python train.py --head_dim=128 --norm="rmsnorm" --positions="rope" --init_std_up=0.0185 --train_tokens=589200000
Each number is 128 + 24 x the weight over its row's rms, rounded and kept within 0 to 255. Layers, rows and columns count from 0. Numbers have three digits each. The size before them is the row's rms in percent of the matrix's.

# layer 6 MLP gate, 1344x512, rms 0.0487, rows 983-1119, columns 416-447
100:119154108118081169144105152110095106151117118136141141108130118174137155128146150095150091161109
096:149130103122138128116112145181151136123141105082123130131113121104134110134127145176133128148140
099:098121150162128129106165104099133142130127107091124142128156096102140071135113115122139094156142
107:124172114115145125084135138106126166146124159147111124132156125108117138086140088121167110132148
100:118135117114133182097092117133146146107118123097136162187171134133079094152172117117137123145136
103:108116142104117133087145117147120156178098104094131140070129121131116102150121135097123090114166
114:148108163121117136117147085090152164121135119143123128129123104091145131100160117106136100161125
102:077142177128091098095166120153167134114122136122092076111157111097098121117148143107149147122115
100:151144120155129140145141081147150159154129142122116131149107150116147114094126134112113174141111
093:090136168167172102080138126124124128164141090119107104110101135126109122103142139158165135107131
114:162157137095152155143144122174119157123149116124073168167149147098153113137155127142126154096103
108:102113130153145097107172118142156136095103137134106107155106085116118115088157144127128104141147
096:167164135085099107120147140143081154105109110161119145100112124103137160121116133101101126152144
096:130122106113124129154141106097114133105113128139178151142148089131131124144116172125102132096117
103:102174136126090114116116130120166191106155116136121135125175136140144094101134149125133132167165
104:100185123146132148122097109099154118174120156180177170137150125136099136150141148114147140144141
103:163115115151142131100122125137094117166074123142126123104112135109110092146132128126086118154109
097:102147131137139108139153104092095198090147117062105142151132099106102159115134118169121133164187
101:107104153169122141120098134140123154153150148094121126155112109096104113144132103132132149150122
098:091145140150135114136125125146144106117138099135137105116107089145110134109093129183115070127150
094:100171105158127156158156146116103114110141115137156127115136182132111134087142118127143139136140
105:151157124118103140122121089144129097096118153108107133131148161104165135195139127102113115126127
099:177124096090114122179138138132111135130166097154125102124166146146115131111105093115126115168116
102:112113138130132124084155109100126125139133138134125104151150104168095127087125140121133126113127
104:149134127105099130118141120148131119104134113132129143111137148139123139137147161095150110140134
106:122124149129127098145144129150144118140146136114136128120152096093159104132117159148175115136138
105:114091126102085167134124112131147074119125107090136138091167153200109115122157133125140127135124
103:136095133130115113099105105157114099128149187121133146117176137119086143100112124129122151144098
102:119110162116158139094107103187084098141095106140169147177140119137166123142098138132166127141160
105:098131139124137156147112151077116129151091096154113158101130133150130147138117127092142159118154
102:150124114159102059133139156127105116095103141120167161093197127129127146102090129130084147141148
104:136126141122133124099145097126144105105118121133127106111105180102091100102146130130163123146128
107:150118111127133121170118136123140144118132165141142156155131135102094177145113159133118139122140
095:118166105100152098120124189116120123163117105134107167132119122096156092128113123138138098127174
089:120146115151148132116186112140126124132129123108080143108131130127142095096122135131114108155140
109:115114140137142130124137111130119142082116162173110139112144134126153129151162117135126154128114
099:094109142098081156117129081142116105117137117133113147098139132106102113130118109124142109147110
094:125157162126140144130081113146164113148111127169114156134110104084116157112123155116096126142138
099:092156111157119133118135108100132081135166118137127131124076103173125158112127115131140128107163
094:122086093120159132125105117141130143132114123092125103132130084121127140120132124099130150148110
099:119124127155190129095109109090153137131135180107142111132111105121100107122119120114113156173092
092:094134153167105114139112150114072142133134095174124132154107119106119136113110133122152080149123
094:131163140129174127123100133169110130098132108118111127116137089101122157107125134091086152165104
101:132139092142142124114145130128160097107128154119099114078141136116119117139125126138131139156128
093:132115114121136154110106111147116112133127114135173125135132096125111134142119131201114154109129
104:118133121124137114130154122150129128116143122198149156127143074125134154144123118112135119120098
099:162128120166125135107167091130119135151093151154121114125136124123093133134104100175119089116151
093:129140133180133096106116130131084154098119071147104107149109132121127147119161130110156138102047
100:140147128152103143146133165145129097149161153129184140143156072068124113134148134139134161130116
093:185118129106174115063119143116143155135172115130131133127168107170154113139137131124124102125074
100:112103115097155103138155149103118098127194133108091148117112124117087126143116104192111177124149
097:146084127121148138138184135128160110110166118135143146096178113099124111121157133127160109106153
102:070106087122177115124159178114156170149143128112159148190086107122089112111118144091129100141117
101:137124096135152153088131146112151150112072101114138148102097146159129173114109108112141161112133
095:154104135112132129099099131102081130116144116119109132161109134155120126095137160182166118154116
092:142140103137073177161119102104152110144119121134104105084129128140127142126087136164143123130124
106:132125105164120130083108155120163172145126168145129133097159105136157149094114132126076122083072
094:118078123134096131102080109135079163128127097134116156105146115136145113088162103111125086131139
096:107127158135146130131124090166123112131157124087112112120138158103121131130106133108158146139121
102:153169164145113133096125166143128095104092138153114103132139099132118155123123114120076162140111
099:093146096164143121040136114151146116121133105189106093117119136109106110133148148122129123131165
096:144124089158127143094122129100121114124137152117116190119155132144148147158138133114136145126114
097:115117130149132132143119152108100131112192125170118127124118100101101131128155115139138127094114
114:118064111170133114174195111123137153131156162174137105135136111129093152091137120109145119112104
100:176120115092135159121127113070174134119150128138138105104139084179106146130129113110135133127111
109:098141127124090156122129137108106169107127160122141149142151113131095103090134153145157124127084
096:099114150147130129117131113104158159138177146112132144102104125165134127116101080167146108111118
096:118158163144091140156111071159105110111143138101111140165143112153110114109091140108117162149155
090:100136147103108121154093112126139094106135150123089105098140116131146156110134138110130147127085
097:112137126091096133160127156114135119133123089119149079072143169106100125143164130106114092111133
105:192124149137141151134169166092111097149137140147143096141108128118127152092117119173134183133106
098:149136107123154126139165120113104090129151114141079122120137098140139124169094090093140123098132
094:149108080139184167142125145145139140167134112128108190181129139093145119110135140139112100156082
103:105177188191131093105127102131091110132133121137117104116151113120112158107142137122110127138133
094:128097133133146152069097119085153146155170157135136124151159106059143149152134147101159117140135
096:129111086199158110121145122116128175070109141062101149153126181072100098127093136096132130167135
103:133091118159140127147115112160097137073119075115185145108114124089095104153135110152128137194088
104:098153145168179158103125153173096048170142079103158114144136117077154133153119156134140142104128
097:118174120137131166090117115166151155158143117122115139112154113128167058117109128130153140157103
108:124095144141116167135130110139138096125096131136135137138150117154072092162155148120112137149127
120:151123115117122102114126105129131108109129152143136124158130106125133152130136106129120125087124
098:144122167153094122117122092108168145148118145107111172119100130131132146138123090098143100146121
105:141154132109159157111143121115137140152120126152105188138097134092123156170153103122134128111149
098:146115115122077130139154163125164105151139131079109125128173096087155137081150130126140138109144
103:142153145099108145133159110124131143111111132170132126164143147114138108123100144135140164149148
097:137100118144137146120147144143145099084123150098101091085182099117130147120142128111172143096112
104:158147138111120099130159128124106160118143152143131159116141104084103157149143149115137128143122
098:129162137166092143141132124135181138090117136086111143082149113117122136114133124114140124103102
102:131121147123166120164154122146110119132165170120120123131124101123147124113154113152138134130107
095:123125145087104129137135116108092120103161154101131113142140112090140151166154132102144110114133
123:114129132162124112124112161185103095149131111135129082107100146158142172180137134105131088101181
101:122110131121110155104104146120131176157135105121106128108154131122114146116071175115112101116136
101:106171139131194127131112145118109107104123133153121123128171164123157141174102095122132156098173
101:125146137116118100086098158076141155110114138164095148134143127100147119136123130122131113109123
099:151128115151133090136178070131106153123117140152037137124123127105117156081108119123180100141123
097:172127168104124122087111167145151158112141138137144135127140095126150100126146124228124093143115
090:143116163120135148074126123142098100140154096140165118114140127176113108093122171136135192152165
096:148107098110156128097147172108117143167142116143120146111142101142131110173136102126101097113123
096:140154123146099128112095101142094087114100145120115105150166159118152132114150127125133124126125
101:080106160068144123151151129121131128154105142118133134118094145116165161154136141127055100134182
098:110131118130055136109148162092163136137145113104156135106153189082152093098099154126109128121103
094:099111097098140133108123138128126124152108106137140132138118145080125140128113125116159106135130
088:139105125113086158139134138155139098122141157165137133169147155075134142099168126146150158148115
098:081095101146165129098144123101121122134156148153109181148130112174115177101137118127106136155111
098:109100090120144085127129161136203140138148119118078147093153140156156151158136108141101119170138
103:127146127169179163140095130121097132173097160112120146133123135119112124113154146154118107150119
104:126136124133122086124108150101149144125143137116121145138157159105142137137131106166123131123134
104:164137162159132152153158129118125138117128121143085134131088145109122155111142174140159076108096
117:159123159153081191147140093156136149079176116108121147148141152106105078111126161099140113124118
105:149143172148111113101146135130157108109133111152122088110127102141131141110112137108165108108109
098:138083109104151184094138123118127082114123171149145094120155117112101096160118137137119088161158
104:141108121161117144122106164130103110184148123130103095127117149081116157091129109134155110120113
103:137102147149132088106144137113059123145144147167100139153101127134156156113137166140143125161136
092:133109158124153111119103159088134130132154151094116103149069180139135141090112128142122135137145
101:140146128109131109102146148165130194129118114090142114101150154113123162122182087116099094113148
099:096114129119145149125115153127138155103123125141157114168138095143118067121116129149125126133143
098:134142086164112127131131156123139130120152134097136114133133145113129124125151121120124142171160
099:088107139118139129130095090130172127121168150164105151141151126136111136120108130120125161109126
097:114123157124137114089120144145127122138133144142091087151133154095144128145188124150117104116099
104:139128141156160113098150074141158155121148144131154109134120141144145096129127093120137153135144
103:127162126121107102077166147131139087113166101181113154106131153138148114104117080142160072158106
094:125146157116119180138144117137159129160166138114092122110129106126121104079131138088128135131138
104:140113121126132161125129133123138123139118077128104141084148139095136130098111120107151103100119
092:178179148139149138120134106186107129178137127116185143145129130125139137110158130127152135154118
098:153083122120110173161135174144126117067137171075103129132137163148134147096121158088068147100123
099:119120151131134136123148162132162128142137136185103130115105104158158103131121165146159136138117
099:106125135114161133120107150124164071067103113099111149081157165147118173045142112118138166125116
102:120146134139151132121136111115091123128126143136132118118123123128139113137131136132132141100143
105:142095135129137146161145120137119156147117128137138173129156130135118109134110124133142145128096
095:129168137142113134121149100075160118116120150143126146080141141100127144097109099133123142126109
099:132130131102146102134120113115100167144118134119147112145136078069171131128147127112144150151154
100:162125149102170103130119154097131147147144106164113108159133103151118098112139115165159153060117
104:090136117099103095135159150132105142101181134111160102132095120106148150129102126127119131167159
091:118122156113139136131114134135147137147184143150150138123153176145130116140166127185167056148130
100:143137180105151096114127109119088121158091121125082135113145113111144115123156118113134114119104
103:096144120165155151136108176134130129119157133154143136157156136112084151153132162104110133175143
097:108147133132117113120129137135106125118091104114103132147122146086145149129167135149141119092094
# layer 6 MLP up, 1344x512, rms 0.0524, rows 983-1119, columns 416-447
101:137111118128160105138107132120174128088107117140105115137125090100113085132114121137094153100096
097:171139120116187133083128134102126147130156109127113106130132108104137090129116130143150126082110
095:107163095115112089169108077116181095138041149100141109129117152089178103126143106104096129114127
099:153144115120099122171104138128149171113101162161130142134123105103143158121098104140140108173131
099:118120167131176102158116135141109127106185135091085142162074135083114141122098124114129090161145
109:083155112100107082105126130096126113136090147070163137101164143128108128123093151119122146167110
127:137102096145120130114095118085102109127116109146116125125169141108123121165109095094131110112121
099:120148098112127136124112155098170157106130150100114132179137137106099134117075128095137137162173
103:133164152124075113138118142128144145108131120122175142124076113136113133190149142135159116162140
096:105138106113097139114078165165140133183130123148144144118115158143094093142115155103120140123143
117:145137094107126126096164119139145145101161129161113139098143105157114138105118091106093131115143
100:139146148127142123102129106139133186093194143103114084129106103110125145118124122152118187094125
100:114114153146104167146131123146110142124112157137123133124149175124082133160140106152133082145112
099:100152146134131084118130101101126144142092180118168134146135071100126125112120139106087147141111
105:127130165128166101146127109118124118117120132137135122145153165146130096123108064101116138157161
099:135160132128150169114148096117141090172137123120179116145131132136148119138140173151140157159155
099:082155159112104105091091155117147109117118130128128091151117090100110135131102123102129096177132
103:130107180134096122147140148119125134125147123147154147180087065129100135122104105128169126143157
097:124102168139139133161132156145134126124137124114125140159093095167106095146169134133115102133136
096:129132159142120144094144136144119102159102133102115137108127149138109147119119148110132122140149
098:135126114078158108170116139092154068102151115154157102111116152168138134109172142115133137123111
096:116123094126153081087155150111148178154144142171151166104124129119088137114150100116180127105139
100:119102132128143118135118136108138104136144120111115109139126124154134110108116139117116122120115
100:114126160136103120124139110144152126139151123129158150117117109138153124116158180110136136147139
099:102138128138129125096090148134109119155118131127135092114101070116096098119154102146120129122126
106:107139105109165139140119186159131133129185133145132144070108102107160106155136143107097170146141
099:081127121114176094102117184160131110157142139129109102112097131142126137133138170097121112185146
104:094146132109143139107139096104122135147188144132145150131121131118120145150164132173137151085093
102:111160124127164137153100102114157119172156163130105131076116117104151122143120115143100145120139
108:140146141147145130131128111128173153132160124073128108092129136146143151145133137154067115133075
108:140129145098150101164102132110166130104205114129098140188148127118142117135133101149148138132143
098:124103136150158140157122114150145148131110154119133103091123111126150129164136132124073132165101
113:133115160150088124136141136118115117130173108121146152110154070131127105137106124132117086129114
098:137140080098111151122102116115103143121088107147116139104104135119151106169121130144134071128169
089:126121128154119154108086121147132156140125113146188080079123086144117152100138103110124088088087
100:111146130098136151134121090119137112120154129106097112105138082093126109130131139160090133100168
099:146176115142125115127081152111159122082118166143138128138107113152135127130116140143148140110123
100:101076135130139145134148102175142135199077097103162120146118159112123148118050139131116123110094
099:143144139074094148161148119103101141110159174131127148107129130101109126164088183086144145155167
097:090126089140167115140150146182152157125114125142132157177139155118117163110060135128116099159135
096:126140138108117118130155102128130146120115137099148134181103126125140085168116141123152122162104
101:173154116119143142092143104106170125148112121140097126173131081140092134172132151110105145161133
089:129114108167124140171168129113124167155122110136091131124130128139117098101109120066133135117134
093:102109144131170135119157146179134088135137094137123127143141100166103153137165132103101136138145
094:101126124147111115155137153079132107112125144131081143154139147138148095140131138112089143132123
100:127124119114101116138124133129155093152155106120091156131134164122125138137096152143118058152141
103:144145113142099131111173162125103190108175147085125121146118165132123094116118113130141119099073
091:140062166088123140138110120122137099141148089138123131103122086113103114096120100124089107078100
100:135187131139136120140139156150092121108161164104172141143104082101102148110129134133134138107139
098:118109142117096123144129101126116150135140093123143118115151120134117115086109152129114125114089
095:119087147155099097169123128082148098120118141140134149176131113107131115141114135087132124143145
100:133149133099109103096137129089143154135103122145102117135096083106121176078151106131134141153165
094:121134122141142134111169160116127118207089138150142137060157115132132150098126084112146151119147
100:107128128150145119147102150124098123157108131074154172101093100143128138122104144146151104158103
105:165146125106122128105103145110091079152183145175184125130104185159074141164156199133121148129069
094:159109114133115162101122122162110115098098145150151132134115084132137137129130173135119121138116
097:128075136134116120092134142140119122149152126148166109131099121118108130159152107167187122120143
095:166142099154147155150118126116115128130132119105158174145187160149105157145140134140101159096120
096:086148125111151146120109124125081169145119137101131105119171150123119091095148078115086121128117
100:126134161055145135135143109151116124166135091115152135104104173085123194112147114127153118086115
100:123104149157131131116164106119094162122093138131100131140123153137125106110158136145152097086119
096:143120150125147143135109141119142093128128133126129097073115115126138168151085090116107116152113
098:101097137105121160105120139167136146100105143178134087094153115109093119135144084115173112131101
110:107099166087113140138155149121138173132149155106148120151193149093115163144111144111141144124118
101:140106149111117088146160178162123141152111163132116148140114140091138123099091112124153141127144
109:150128107119095141126132117099106121127120139101125131147166133150109123123117147159128138117078
097:137131154117113119162106116095157103123139183101155098133127126137149098099098123135116131116178
100:158167127155107158129160114147089159097125165142139138151129143102141137073112171070099154196114
103:154134124097146138092164113106134175145135141132159136117125141135112105168089138121147102118109
105:130136149096110127125123122151134143137104110134114138152092116127149123116112093086144135136103
103:127089155130115097131149177149150125097120086087156198160172133143121141110097110072123064139126
102:137120141140109155088146112144140179113102106099109118127070108084089076116106163127135125116150
095:099134091126141133179145163116083134154162117149090137152096122140118137166143072101123097141123
105:164163127142107140101106125112112173119141147142112133139106157118122109125142107113128155168082
099:132117103129120120146101118118152093108138121170097180175102103095102159145105132102138150147064
100:144148140169085050117120130109170133168059118076139116080153123112145141125138110121141129122091
100:152142118150135101085151112126133089174131147126123145141106116140101088162171123104192143161112
096:145110125118125131146125159125108133152158135134155107109127164151155130165141113112115120130097
094:132151102165135140114101131133152077150117123156138114139141148114162102124153140126161113113151
104:107158141102123118159106118130107117118131121109130164084130121125155124121087168155164140101120
117:105150136153115122146169130138132104116134128179097074170132155139144137137134099114122111162133
099:139167130173131130102104110115090135121149179135088119110152155156145110108133100145132164083154
103:140129134156177133144131153099110130144144136098111132122132153132162153132126127119126143151153
101:116096127102095122148133126089077126115153083122112149095146132085130089175090145127170161129144
108:158145134113155144113173109134137163125154147134143146127130112141123153127151120106117121120120
094:140102136148138115118117209093130154107138146113161136105162149090114145145110123135120117137139
103:129139089153141145114102132174082115094076192126156107147120139132193134156105158112112096116113
100:111151097133142129133165111082144120139138114130138137140129140088142133137113149139152099147141
099:124182088131080142120098110089118129126118125119049179114122126191105098131119127112121131166160
096:153122125162131136161132122094075121099155132169151120162144133135117131097096150100141134197094
121:096133115122122165129132102150098083107134153089177180083158135123090150164125140139178099121113
103:169136159133081109125115100121157103173047128149137143129097116149147148134151102136132135136108
095:096149171135148153133123123157108107127115095120122174136090106126127141145102111102115120116089
107:119136123125094164105132142182121120133125153153153122139147137109162115180149142153130110105131
098:073102130094130146104121152159202097134058126118120165117141154147141133130101137110085123148131
103:123145095143121154172165095042155091139135098076120145113128143101094119185149112152095111136095
095:068159160167093093112136133144128169171085097142144109173162089131128139106113107125122151105117
095:141086108099134145098138123129117115160106115142119130141141090106124125076118114116073182152114
101:115115104104158129120133138131121123135116170096136141168133119152112111162149082114160134135153
102:134164132113133132086113143075141105090144104132130153160154172106100130165148089099132174163125
101:117104114164149161155121101169068134169134141122098105115121135100110148129130115144125122161092
099:114165107094134145171162150109102110148141143122161149165126130151162112064138115125120108095069
092:138096128153102189131091164140099072104102100154113104102119157152114113110176148120118135137148
093:166147083103115153101111103140096149116110105125118166136087147087160119098172154121114099121117
096:160153126128155097113140152136140102170166104134136134130122157177135115144110079119128117100097
105:125102132126099169117095138106135101130112116159142148136152139146107110116113117139129138115151
104:113140086124116140147140126173127113086113117119132135118139149136147131151126136088116093137155
104:124083095156152100145143132139103122120128137122115105142154141102135118137147144122120145100154
119:129160139092171107140102151147136127136094089114147129147127078108188113111159104151151114109125
107:150152136127102130162156114092141091157110105094128104108123113154138157085107118152118130120092
099:154132137113128145154117117150128136114089122142119107121129134163125112143103095122166144191111
105:111089135126145140118134131083094195131126129168143145144135123136108153131145154123141082150142
103:125189111092170150125144126110178075143122135158131110109115111148107082139094119150114116124107
092:090177112091126106100161102125125163164116088141134132161123144133139136104107142160160087121073
100:139146144114095101110106135144121158146130148126140112170151136133148162087151119097129133092145
100:143106133120130146141102120155127132115133167118124109141101125160198118126133140127135140075134
098:117101089132118151113163160145129149158128155095111148149158141142099131141073122135134129149120
106:171142135137123100129131169146125115143136142145128123150121096125099172165163124146160131149132
097:171130095090144115108115141138142152211136147104120134125129148155113113120132119139118150146130
098:127158140090127134124148125114132142156133147105153125119171160149098160129150134181110077102127
098:150142150122150119124163166156154097129147115168086130107096140137157082123094139120169160118098
102:068119127105096119136135105108129118107112134122109116138122136105127119094107154127144119165137
096:128090078144130118142117102166147117104044113161114152109119169123115095106076141113135139092099
095:129151139137179099135118098130105185143128111116093128142116145113127102149115134165072154134123
096:101155160154109145111127121108129095113140119116125107164174164123111111139145088110100168125116
102:162176182124087145153091145118135136075167136122106086151151118124136123094121136158109114180115
098:148157157164149157114110085143142167116116117140147133115134136145130111123120115136123180096096
097:103193135120110146097129120148120131173123127140091133115136159096131102178111150135113172155112
108:139117142101134119138104125133099152169109142153112121153140126146157120154084096078128123149130
097:163142108168115138136155139116106161138158112122134157125165143113121131120163097130171113141126
103:118161124127150149150103123137168169122153113104197124170117115132140111148148144082134131114133
097:155162140120153139132125104100108126172115148128063141124125124118155089148187170092128118129101
102:172115156146097164142106168125101198094093101126169090120138120124126140173096147150113154113095
095:116108159113123109117153163116157146134108101178126135139156115150114098113109122146135087132130
101:184113111151133131105167120115143175152115066137123172111166144095098121097124131137057194081126
104:098162122138085112133140119141155157099119125107111123156111120168113162152136137076143147094114
095:126124101160103100121165106120150153121147145129167110108123118125123140091179098142148151128129
# layer 6 MLP down (transposed), 1344x512, rms 0.0133, rows 983-1119, columns 416-447
103:114126141140151144106133105148175104153184127141112168102126142157100151104180112109080137168122
100:086121152167112113122180171129124119139129138147113151114109169134115125111133156145079127159106
104:159086154114142148120141153123177146107137077180139118143129081134165167137156142090138142128139
096:127114131130158178132124119147142127127146141113089105116133149112080121091143105116159107102124
100:111084101133174151131145166146118148121118146121131163154084124130116133135125128114143136101109
105:162110108144145161135100148140092125140174098196090090125129159129117163134137144131091103144152
104:138128155148090115123105070124116092124109145108111115177125137151139113086164109118085129084106
102:144136170130112137133136117188088126145103141144133147094156071115106101139130160133113154102165
103:140160115129133128159156078126130144138129159132106118134140132117084111091151116128116158079132
090:165155164100152137131184144120085105150142158112156147160135111126102118080132110102118186110108
109:154127120172154148140113133083164147132106116135126137111159162081122152057154126127134177107112
096:113137169150126121127091096082128094123172135142147105115137130181114146139166094106150154120068
100:151140097095130120071143135154154101115135144125122080133131056154096125106120115122136164139119
105:073132121113135123139148171133143136099155157098107156106118139125145165164124091169114123142170
100:164125091140108145134174152142103163157154141119087112152094096114095144129168170135108134147144
102:147160068100118132135147103147141142158123130084156117140142143129144108136116137135134125092148
099:125145119140146130148170127128103095143172109131162144150118146120163108124129112177114120067144
101:128135106102105107123145122114151131136131101136129125120151111129128095145128132176122119113122
096:128113119116161154128128081104135096138137141136137120147100119130124128124133138123135094160130
098:097170108114125149151114168125133122136096136095162133160117119149116120134114151122099134127127
097:120139127150116149148106092101128132103143122101147108099102138132143151142146098114142138119107
104:116082117156144109148125167110131104121105114135083151097129133168102127123136142145132089152122
099:139112137148146089085086098149124133126160085132152121141149131151123109100134135117145191110158
098:151113151122110122102140116069146161144099127130107173151127150144136137156120121135124126129157
101:113143125135136108130126081135117170087091108134185149094095131168137101113154147125151127119091
101:123109130144114140156128064173114080143097145120086146110144137168136144148132186127164148106114
100:136143130133086157111102157110133152165137157119122106193129129119149130145140140153106116149139
102:158082139096135127130138108120137133112115108123096107126162130139156043099122109114133195138130
110:172138134084144139147156149093146121138132131115090140089093115140149147095088142158126130103151
107:155126126152092167134115124143105087150114141131155127140154120117078164152126106117114141126122
105:108131103132087137119125108131130132130138167087135117109178148148085135126147113153150123077158
097:076159097118114114148128120112118144160138094148156093079164140117143145136119134143112110143139
095:134106136134137134074119133153126108109091132112077122141124162128099142142111134133138214144135
090:118116088141175133108136116122079100147123167150114125191124170152122155116127165152092176137110
089:167161150122147131172168104120089123126107099115133125081143118165160145073129135160115097103148
095:138142113153163135126120098120120144128122179111081169155168136131104131135163109131146121163133
103:106125162098135094138125119152096091125147152124139135144136176157165142171150160135111130138132
095:129136154173143104169127119141082103111153136111070145166136092160138154137140118122140183137161
098:117125114163099136128139090138135179083098114079105136113136130116134174130116079165121129131146
097:123164166131098094131144115156163117124091128047144112139133090109127106143126158117140098120184
094:119127142144166102154080134116115110151111096110133098102143122132129098111140118116161079140122
097:085070094131129139142126153110125124115117177141142103119129145119161133113166140146117138165141
098:144126139117136148126040144132131110113105118108143154110146166137108179152153081160122167121130
098:139128123164131117116117131123113121090153110145092101145131123096140090120135114098106130128095
102:097142143127140139137132122148166133121120112151148119140155181132130103181135147069114111106173
100:142080100120090135103147116136116123134127119128124115160146120135096145114106136131122146126155
096:143128088122129093160075118123088145147190084109154086134122088162138108091076144222135136134162
093:171140092121123128141149139121143176173132144064165119112142131128103108134135158085127110129090
104:165127138179092121112134105093150103178135103146109122162125168166158124152138108122150090134128
093:121100156104152149127125137157138109114103135135148159120116107129142117156123105115127139096110
101:108165157124146123104157148144130123153129143133117168071130127109157087151167094072151161142177
103:154056111065083144171097147172133134127113131084138151143123111072120098163098136118118111161105
102:118161104150108128116115147140091129084131128171110128146168131140124160142124140142137191135145
100:093155094139133115104118136127104121142130189204101132140182128095146155125126130122137087144074
101:124097126136112153145104119114176132120106109062134114145096088143132085130137093137183113151161
093:085119085138097142150127117083148115111114124152133087125155147131132110119118132145108136084161
104:147126115122139138126111155141120091157148141143145084157131148166148145144155119092193134159116
099:140068130172145146090108186146114108154159129102132130122145134125138183119125132119155120156151
100:141132125150115133140108148120169114108136109112117160106155113145123152141148118167155104080123
102:133116145127135093139110118100131138159153162147100107120143099119144070120096116127103123147115
103:112181134145120153088100109116121076124148095114152119140107102154111083099107123103130135156144
097:151130155125130105107121107085101114113145117159156157123165108124114151080148109120129110145115
099:138173160145178088104130120123126144115151144183144139124119156131162121118110142165119085098136
114:088145115126117103102109104096088123119136116159117110131139119170117142141153158156143137162127
101:162141115112152123140116122128136136155122131133113136152115105110134106114164123111129147121114
098:129114088100120151142139096119149129122135127111121135115158132127114122126131112117138104145103
100:143123151115107174083137148165135136152144064117099141102110119096122101161119132128099067175138
099:157141132159125117102125083150154125140133117133162136108104129106116132163082147107142153112123
105:070122123141133150181111191123138082129167103089126140131109123148125146097157120071138155131117
104:138153142146124133120116168133132133128122206097092070133147148094103122132154163139114124132133
105:142151172119131070140105123117151141112198179158133114170122099120170143118109131142120114142127
100:096161174110132118142104140152139127110131120160171145137139102102127139113132110126123120120130
093:182178122139113136078135095167091140100119143107144111100172151141121124140103119110121158125127
101:142082133142151109118146150148104115113098141122080128157076111099132127125118113125109132153108
102:130113109159139148097137092185103117116128167143097136124118120211114119143128077134111105149150
098:131100073111152161102142130066101134106123158138125130194168131141112108152148151165144100088137
103:157121159136090161092119126095147160159080151121134183112132123118122136133144098125170116102134
105:102143183107084163138114144121143106141097106089137116161163144149163147132099171164144135148137
096:151127109164143126146114115094145142133122171128145125127104155072149147132120096157093130125069
094:136078139153122153032115113115116115135103095125117117149083142123094136146134142117143109132148
116:135075153095106133158123119117152173100140103110111131079144103113134098154116157168129102142158
098:113138133118166146133117129154147055164138125144111120145121100124165146152104137118130098172159
099:120165145089140175149132106121150140145083087139109130159127145136123107142108111130138186179083
098:124116125119117160143137162148145117143099185122122096130133165118124153142118096143109074129139
096:149115139198099097121140141122131168137147089148130163115118152185117149111108151154167147139162
101:160121123111123097088131123141109123180123109121130181115094091157151149124127115122136142107181
103:129162128151110135130127169109130144152100100128155167106098112165069120116116132142125117074148
097:127169125130127097108126176148068107161120182113135147142113114147135102124095099137087126150074
100:143138110161195116166150146131108160124120148089140130146107134158141101139091142079142135167147
100:114110113127095152140117128111112101136140116094152139160150124118143143139136179130127160097122
094:091160096139140110112138167109109109168098135129089091108141102183158150123148173152125147073142
102:111087083124097093120089111079157141080148136085164096146115136103106139126120139136125107183113
098:077142138159119145109136145125108156114160139101128102106168098144143125106143158134084177154126
105:132102103139214118160099129090155136184114102155112112099107120163106112115110121113104138110135
103:159103136119113108127155157152115124136174108153099108139099089166145135105125150156141104157131
098:129090120116116103140112166149188158138132143142149144128126098109103096112149133123125161156094
094:161147103143133155140104093101145132110116136092146112104136192096116122134095145088098089143140
096:139113145121118120127109119157110149125167140124126121143146163117146125170125140154153072140133
092:115128142103122144112142145144132121155122110145155110105143153160109098120098156125121091119090
100:121162148070106123107131092126140156119069156100114129190148113109093135143111145153082095074139
100:136117137104130131094106111140119113129185114113132108131156110138110089132142096094146136132164
096:145112152115135104170065133140108156118133103130140136141177151099105127150147155153180157144116
092:111158150132160114154119127109144128140138133145086142127103110117162155144085078125116118134124
099:143079186082149130128116145132127129116141155101132138142143169149159129166110125128149110138101
098:111147110165145150159098182140153136102102149156098098119127134110125143142097136146132105138153
102:111152154122139140158101121111098157143107130104089092111112086128143112113070133127105144148113
102:132127151090120091141115125101169145148154180155144128103115095151158133142164127112112165125140
099:141112108113129179103156135141160127111151112134146116139109067143091132141137118136108137120129
107:080122105131174107087143139141117147108101125125111159183125121139108162153150113160142080137163
104:081094132140125107136087123150125149157133169111123178122129134090133145164170105109130113118120
093:143120128098136102127183180142107094180119128111137125128146162136121135119154137119115095030129
102:114107148125155124137108124137118102124120122139102120149107186134126139184084157119133126114176
104:140153131139132102125110135145128129129093139104149109136075185122132135135158113135160115098152
101:132113134159125161082117190108123138121135135143127161127165092157145107180131139205136122088141
102:118138125128080099126123103140093093124168122101105152106112112132097104148125096112120097146112
100:116114119175112131162148136147126159095140120142126121087110115113132134115153131149130116126079
102:106145077150101141101084112154141121097134151097148091072114098116134139112129111134180157108095
112:133129048117124126169129161110164175132136127150104137101141128120169124133104158167139157153122
094:144130115137135128148148116146138160163097115141126116131147106142150109123102124137088153148095
108:152134087145142120161140125092127153134122121121144119156107135135092104111091138119136086109135
103:119099118097143101110151142102107135128105155086122113156155097131166094119151113106095114120106
098:107145097166103134100117158114118133113129111118108146168152126150116116133156125167130111137138
102:167121159149117134128102114114108155120137121134131172094137127120071130160106133105200087145139
097:192134107144100102109128112119160145136148157123138175161133136130132142153147136179150132150193
095:082139105110100149150085144169138167127154124138155105151112072143122158099071087137084145145131
099:095136104111089139122168137105102127139141177152077107104149121173091131135129165135135129136079
095:145091132124134113071103160161161131135171097114124130120128100144107117090098123145069109127154
103:155136112150110135150159115143116129114145120144177114156125173138137159106134186111119105154106
107:166112117088125141157105133129127111189130118135118129128155091135132117091164145113108103145157
096:150128128108134137107087083111167079106141175136079112122158115123101121077113116154137130095130
099:158120146094151123170122139092079145090094162117142091102110126150158145133114169128112103133139
096:130109141110131103128125144098133158127146144129118131166141159154159122127114124112180146085103
107:150118132138121095077127177117131091151136124137109112129110159114128164127143107131101096118120
096:137116115178175169106109167119163104177170098127091137131115124099156143135081127163159120131131
100:086142133118103143059113164125112089118154139130171124127177114134141141177146074107126086154120
105:133142119146165137111131157095103102109104173142145164142086121144112111149152127133122164102120
103:173133087133125109140149162078144135067151100114113111145104133134097122117116151106118096095140